Weights of a small GPT-style language model, trained from scratch on English Wikipedia.
Training: a variant of Muon for these matrices, 796M tokens, 6073 steps.
Each number is 128 + 32 x the weight over its row's rms, rounded and kept within 0 to 255. Layers, rows and columns count from 0. The size above them is the row's rms in percent of the matrix's.

# layer 2 MLP gate, 1024x384, rms 0.0959, rows 927-937, columns 192-287
size [101  97 103 103 100 101 105  98 106 102 100]
[[ 85 151  78 136  59 112 149 125 133 142 108 150 130 120 132 130 150 126 172 111 137 131  86 122  88 186 204 140 143 206  97 178 192 124  85 124 114  89 192 146 169 123 158 109 145  80 120 100 168 168 152 217 226 114 149 173 122 180 135 135 116  94 126  76 142 125 177  79 197  99 139 155 103 146 169 125 207 156 128 112 153 227 181 147 121 130 131 159 164 119 163 157  93  51 132  99]
 [ 98 161 110 163 128 178 184  90 115 130  81 109 144 131 140 100 133 167 118 131 209 136 129 151 115 133 158 111 124 110 137 145 145  87 150 152 100 112 131  92 123 148 180 111 145 110 139 150 116  93 159  85 121 128 132  71  86 134 139 185 164  99 139 128 117 151 134 100 158 142 124 166  85  75 170 122 119 121 147 151 113 149 125 116  98 159 175 149 154 103  84 138 166 111  94 150]
 [127 130 110 141 162 132 128 159 166  86 114 141 106 101 129  83 147  62  55  60 130  74 114 115 133 173 109 115 105  90 120 173 182 131 157 144  73 115 135 150 139 147 170 116  89 136 133 131  81 212 192 104 105  67 126  89  89 146 163 103 173 186 173 187 126 108  77 110  87  82 111 139 121 142 126 110 161 107 108 126 142 103 152 162 163 198 147 165  59  74 135 132  73 161  90 152]
 [153 102  93 126  91 172 156 132 114  99  89 196  85  94 140 139 157 130  92 131 200 116  95 109 123 150  49  97 117 139  99 187 153 127 135 132 118  69 127  93 160 125 117 122  82 169  81 187 109 148  87 116 142 161 155 129 165 125 155 166 183 134  72 126  48 146 101  48 108  96  71 139  99 138  99 116 115 105 127 165 125 207  77 118 105 130 129  98 111 124 101 152 198 124 125 167]
 [182  89 132 129 128 148 148 105  70 131 145 122 124 130 119 165 129 166 119 108 121 128 160  18 126 130  58 133 156 164 136 124 109 109 107 141 174 100 179 116 107 106  55 179 134 154 115  94 137 103 101 161 103 130  80 127  82 147 109  99 128  92 137 134 196 215 112  99 117 154 152 157  94 174 203  64 103  67 178 109  95 155 138 148 156 128  95  99 123 158 145 105 119 129  84 147]
 [108 149 142 131  90 100 126 245 108 101 128 114 116 131 130 134 120 125 141 168  96 142 149 109 126 155 170 136 135 181 117  76 141 132  81  80 114 137  87 160 130  95 174 132 195 128 116 117 103 129 131 119 138 117  80 166  94 111 168 115 132 105  58  89 184 146 167 142  89  87 123 169  61  51 139 103 131 153 106 107  88 121 132 132 145  87 152 186 122 106  69 169 152 138 103 177]
 [146 151 136 131  99 150  75 162 100  86 127 146  82 100  90 171 184 120 153 168 111 125  99 154 130 137  42  96 164 185 155 128 151 110 151 125 164 114 106 153 150  85 120 150 173 141 119 195  99  96 142  44  79 143 177 171 129 185  74 150 138 115 161  97 123 103  99  73  75 121 148 135  97 128 155 166 132  72 123 127 195 155 165 124 101 163  99 108 164 121 136  98 158  69 133 136]
 [105 134 126 118 197 130 136 134 131 116 178 153 102 196 148 132 178 146 155 122 108 122  63 147 148 165 152 120 149  81  47 152 116 160 168 121 131 172  80 136 130  86  66 153  71 172 119 128 192  94 148 138 127 120 109 108 146 132 178 182 132 144 126 130  82 119 121  91 132 126  77 174 135 124 125 156 164 126 204 145 145 172  56 137 132 116 138 131 175 114  98 111  89 137 122 153]
 [128  75  89 135 142 155 128 117 141 138 134  93 112 125  39 125 116 144  92 113 125  57 100  25  98 124 126 112 198 179 131 132 134 171 196 126 154 136 117  83 179 126 125 148 116  99 149 160 103 127 158 122  35 129  82 133 126 178 102 129 157  62 120 141 136 164 134  77 102  81 110 154 155 171 168 129 129 110 141 154 137 113 116 129 121 152 118 160 156 117 114 152 124 151 110 105]
 [149 186  96 115 130  90 121 140 106 122 109  99 153 136 122 130 147 137 151 138 145 146 102 129  69 141  89 119 141 134 122 205 111  52 153 160 112 132 178 127 158 187 132 153 155 149 103 113 156 149 122 143  86  81 147 172 141 161 136 192 150  77 166 120 188  93 114  87 101  85 125 105  88 138 122 160  71 119  21 124 153 106  83 117 138 115  99  84 155 142 147 109  76 155 143 100]
 [143 139 117 165 112 156  98 126 110 133 141  76 114 102 109 101 146  98 198 132 191  39 151 178 132 191 122 109 145 147 145  94 174 114 103 129 157 126 187 157 134 167 120 102 152 109 154  74 117  89  96  97 106 158 112 128 157  68 130 111 105  31 182  68 150 148 154 110 139 121 163 156 207 127 120 170 131  60 125 130 106 134 125 119 105 156 134 152 123 107 137 108 115 129 160 174]]
# layer 2 MLP up, 1024x384, rms 0.101, rows 927-937, columns 192-287
size [100 101 100 104 102 101 103  97 103  98  99]
[[119 172 167 108 114 112  94 139 136  91 125 182 153 116 175 132 118 120  77 105 101 112 121 109 110 139  84 140  75  59 121  63  77 163 133 153 161 115 130 109 121 142 201 206 125 125 106 134 131  62 147  91 119  98  62 139 135 107 116 140 196 109 172 133 189 122  30  91 178 108 139  86 118 154 159 132  86 150 119  86  57 130 138 136  98 127 127 199 110 150 150 193 164 144 127 161]
 [150 123 193 132 133 114 115  66  90 172 152  87  97 195 180 127  59 141  68 132  93 142 118 122 159 127  76 154 112  85  90 187 135  90 134  85 140  98  85  88  67 125 201 130 119  73 150 114  89 169 148 147 109 150 130 111 138  96  83  60 172 105 138 203  97 107  82 148  33 142 148 158  65 111  75 165 156 148 162  81 141 135  88 170 146 107 151 175 165 193  90 106 176 137 126 116]
 [152 106 119 120 103  94 187 138 151 160  82  93 108 123 133  60 124  94 155 123 111 117  88 117  94 105 101 112 123  61 129 123 153 146 150 124 114 140  79 142 126 139 122 144 148 110 186  54 128 145 131  73 121 173 183 121 156  69 130 128 148 137 100 168 113 129 129 102  91 117 125 113  95 110 139  96 130 142 139 131 127  25 116 118 161 133 113 117 147 125 155 175  36 195 118 109]
 [127  40 133 147 154 191 137 112 163 158 128 115 150 122 159 124 138  81 127  71 127 127 138 139 119 161 128  85  86 141 103  64 157 138  77  78 196 113 151 166 107  88 111 152 178  97 150  56  69  89 168  90 162 106 133 126 140 131  77 155 113 120  69  72 131 138 158 137 188  99  99 104  67 155 149 134 123  83 122  82 153 144 170 147 138  75 170 172 125 104 112 155 129 117 137  86]
 [149 110 116  81 122  79 172 164  44 133 134 116 107  81  87 154 124 167 141 194 131 124 102 136 118 186 125 129 212 109 141 119 152 127 112 139  86 147 130 138 122 173  92 165 119 199 134 107 132  89 151 149  99 168  70 142 101 179 134 106 155  93 158 149 137 128 114 111 183 123 117 167 200 128 130 138 153 143 180 104 116 140  56  97 117 141 122 160 192 136 113 111 113 135 120 110]
 [ 85  99 142 133 114 102 133 107 109  72 100 112 139 129  98  78  59 153  88  52  62 167  47 122 164 136  76 117 100 154 153 175  99 126 198 150 204 184 114 117 114  98 124 140 113 147 144  89 162 119 129 165  88 134  96  60 171 122 151 163  97 123 105 151 126 173 137 177 141 154 140 155 143  95 115 127 165 110  80 104  90 123 175 102 164  91 162 142  88  95 115 172 154 109 113 125]
 [107 133 154 144 100 105 122  71  32 139 128 139  48 158  98  90  97 144 130 119 157 189 133  91 142 100 124  47 111 150  94 120  84 111 130  77 128 151 101 113 147 120 110 126 161 105 101 162 150 114 129 137 161 176 105 168 140 196  95 141  68 126 127 142 156  66 146  68 155 152 153 201 127 137 129 170 169 140 144 146 127  97 121  80 112 115 146 117 160 121 123 123 106 114 104  86]
 [176 129 130 139 180 114 148  82 126 123 102 170 145 138 100 154  75 112 109 123 114  89 165 128 117  75 184 160  73 139 102 103 193 143 149  53 140 104 194 127 149 137 167 143 104 209 114 142 122 149 132 139 178 152 110 159 168 158 133 174  97 151 105 100 134 133 162 124 166 102  90  96  86 177 115  87  61 134 144 101 130  85 105 154 142 121 150  96 143 132 127 149 103 132 161 133]
 [146 124 122 201 157 124 170 179 157 105 113 117 130 127 113 124  83 108 178 146 153 124  91 106 138 149 121  99 112 161 186 182 123 133  92 136 155 166  80 127 213 170 136 101 177 165 156 170 138 137 165 116 154 111 180 136 119  69 145  85 150 174 190 126 134  90 127  69 102 152 115 143 107 169 193 140 193 117 109 130 103 153 133  98 141 129 133  98 127 124 106 114 105 160 109 102]
 [221  71 215 118 112 190 160  95 120  72 106 113  79 113 139  75 108 105 115 110  87 115 154  64  68  77 108 155 144 129  81  88  50 126 146 136 101 104 116 190  81 140 145 149 142  91 158 154 145  87 150 104 141 195 112 131 144 136 134 136 115  53 104 104 178 192 116 116  75 138 153 146 127 171 121 128  50  96 138 102 154 132 119 104  71 145 129 109 120 133 156 119 116  98 138 104]
 [136 137 166 138 143 182 144 155 134 102 132  63 140 116  94 101 103 127 170 189 132 131 116 161  89 100 154  84 136 164 110 117 135 139 163 154 141 128 139 107 121 118  48  68 149  59 137 178 172 113 104 126 150 121  91 105 144 108  73 127 157 163 152 128 160  79 119  42 116 100 123 198 177 127 104 184 168 143  87 119 149 101 186 128 127 173 119 160 151  93 164  91  68 105 142  88]]
# layer 2 MLP down (transposed), 1024x384, rms 0.272, rows 927-937, columns 192-287
size [101  99  96 100 104 101 106  99 103 104 108]
[[168 127 126 119 151 105  94 158 145  96 127  90 142 139  99  98 130 158  64 166 144 130  91 129 134 124 103 112 127 154  49 120 112 137 114 149 108 122 102  91 111 110 133 109 128 140 138 109 105  57  83 151 136 157 115 173 144  79 124  52 111 159  95 153 127 143 145 129 103 143 139  93 146  70 139  65 123 121  98 111  66 155 115 131 151 126  91  95  98 157 131 147 124 145 162 178]
 [112 212 149 215 184 158 153 131 160 169  92 187 150 103  90 101 124 221 172 116 100 133 127 120 135 106 155 125  98 103 148 207 108  77 120  82 100 186 149  97 123 174 156 112 165 124 116 147 104 121 147 108 159  94 146 119 119 143 106 156  59 115 178 116 154 140 153 141 137  35 155 156 147 117 176 118 154  95  95 138  55 122 119  89 159 125  90  64 127 191 142 144  97  78  85 107]
 [116  89  97 118 130 149 120 168 204 104  83 136 107 142 129  95 108 105 120 146  78 113 121 179 126 157 182 100 160 100 132 125 134 138 164 162  74 175 119 164 149 136 131 119  54 163 161  87 138 151 149  79 167 118 144  95 108 163 146  51 133 141 154 113 114 154 143 115 117  74 184 120 137  73 140 171  94 132  59  82 118 131 128 116 146 103 141  95  81 146 144 145 129  90 145  95]
 [139  94 134 182  72 161 118 105 146 118 128 138  93 137 169 118 179 126 152 177 127 129 159 147 130 133  75 116 136  85 145 123 124 116 119  87  89 106 130 100 136 114  76 197  96 115 122 137  98 102 129 169 144 102 136 101 125  79 130 135 178 102  82  89 124 142 139 123 168 123  83 101 113 160  65 144 151 118 160 142 109 129 110  72  89 106 119 145  98 144 111 140 171 130 138 116]
 [ 96 175 118 128 127 107 125 124 130 124 130 145 112 159 121 145 100 129 160  76 128 177  79 174 171 122 116 117 157  61 117 154 156 120 182  63 150 143 133 154 130  98 114 133 148 117 119 186 107 189 104 124  79 144 185 156 123 114 171 167  44 124 126  71 163  87 200 112 106 128 124 158 146  72  64  98  93 162  68 115 172 156 122 114 120  93 144 114 102  98 137 141 149 156 161  88]
 [ 85  96  91 132 127  95 138 163  56 162 107  67 145 140 137 129 166 159 150  87 115 114 142  87  96 188 177 109  57 126 103 124 123  95 178 133 166 156 159  99 141  84 139 173 125 120  94  97 148 133 101  93 119 151 116 103 200  95  92 162 161 165  79 138 121 186 119  96 134 140 128  99 145 158 165 130 146 144 127 118 151 130 133 144 109 144 142 172 107 159 134 105 153 161 120 122]
 [129 147 161 148  77 136 112 116  95 139 127 154 139 169  99 157  93 141 109 122 116  93 103  52 167 139 145 150  89 101 104  68  93 137 180 133 140 104  99 143 139  97 162  69 110 107  72 120 145 107 124 154 132 118 109 103 171 168 130 163 139 117 147  15 105  88 111 100 103 131 102 122 140 154 114 227 103 164 128 152 135  72 122  48 135 164 162 166 179 155 121 176  96 133  81 120]
 [ 72 118  80 139 144 130 146 185 133 150  88 159 153 201 142  95 146  47 150 110  99 105 146 156  93  87 119 172 128  43 173 125  93 152 196 109 205 107 153 165 180  83 130 169 141 119  44 150 149 146 138 113  95 114 125 180  92 146 150 158 124 143 126 131 166 147 136 118  74  81 137 149 177 112  90 162  99  99 106 125 106 111  98 110 152 124 155  83 123 167 142 143  70 150  59 130]
 [142 139 189  98 110 158  94 122  93 169 152 116 152 139 202 126  63 128  70 132 107 120 151 132 121 126 191 131 101  89 100 122 113 111 135 140 107 162  72 105  27 106 136 112 155 108 174 132 138 150 151  90 141 110 178 156 107  58  98 109  92 116 106 179 144 122 174 112 148 155 114 101 169  76 117 141 135  83 133 144  97 110 159 129  30 137 126  97  89 133 119  80 116 163 138 159]
 [140 143 107 123  77 142 136 211 175 106 105 153 119 140 126  90 135 160 151 121  85  92 180 116 133 179 113 172 184 111 129 145  85 142  85 132  77 160 104 173 130  65 128  89 146 121 198 117 185 132 106 111 144 121 147 104 165 104 117 145 148 117 132 147 162 133 124 112 116 112 137 146 143 132 182 102 146 115 177 120  89  94 131 140 122 100 172  97 125  79  98 110 135 140 150 158]
 [130 113 169  71 142 140 103 104 156  56 117 193 108 116 132 120 105 133  98 119 107 124 121 185 100 106 182 145  86  48  73 136 171 137  81 130 132 130 134 115 153 141  73 141  85 124 143 179 152 112 136 130 180 153 103  86 118 129 127 124 181 131 118 147 110 106  91 115 170 146 153 112 177 130 185 125 140 150 162 171 124  52 188  64 160 118 133 130 158 174 143 190 143 163 133 109]]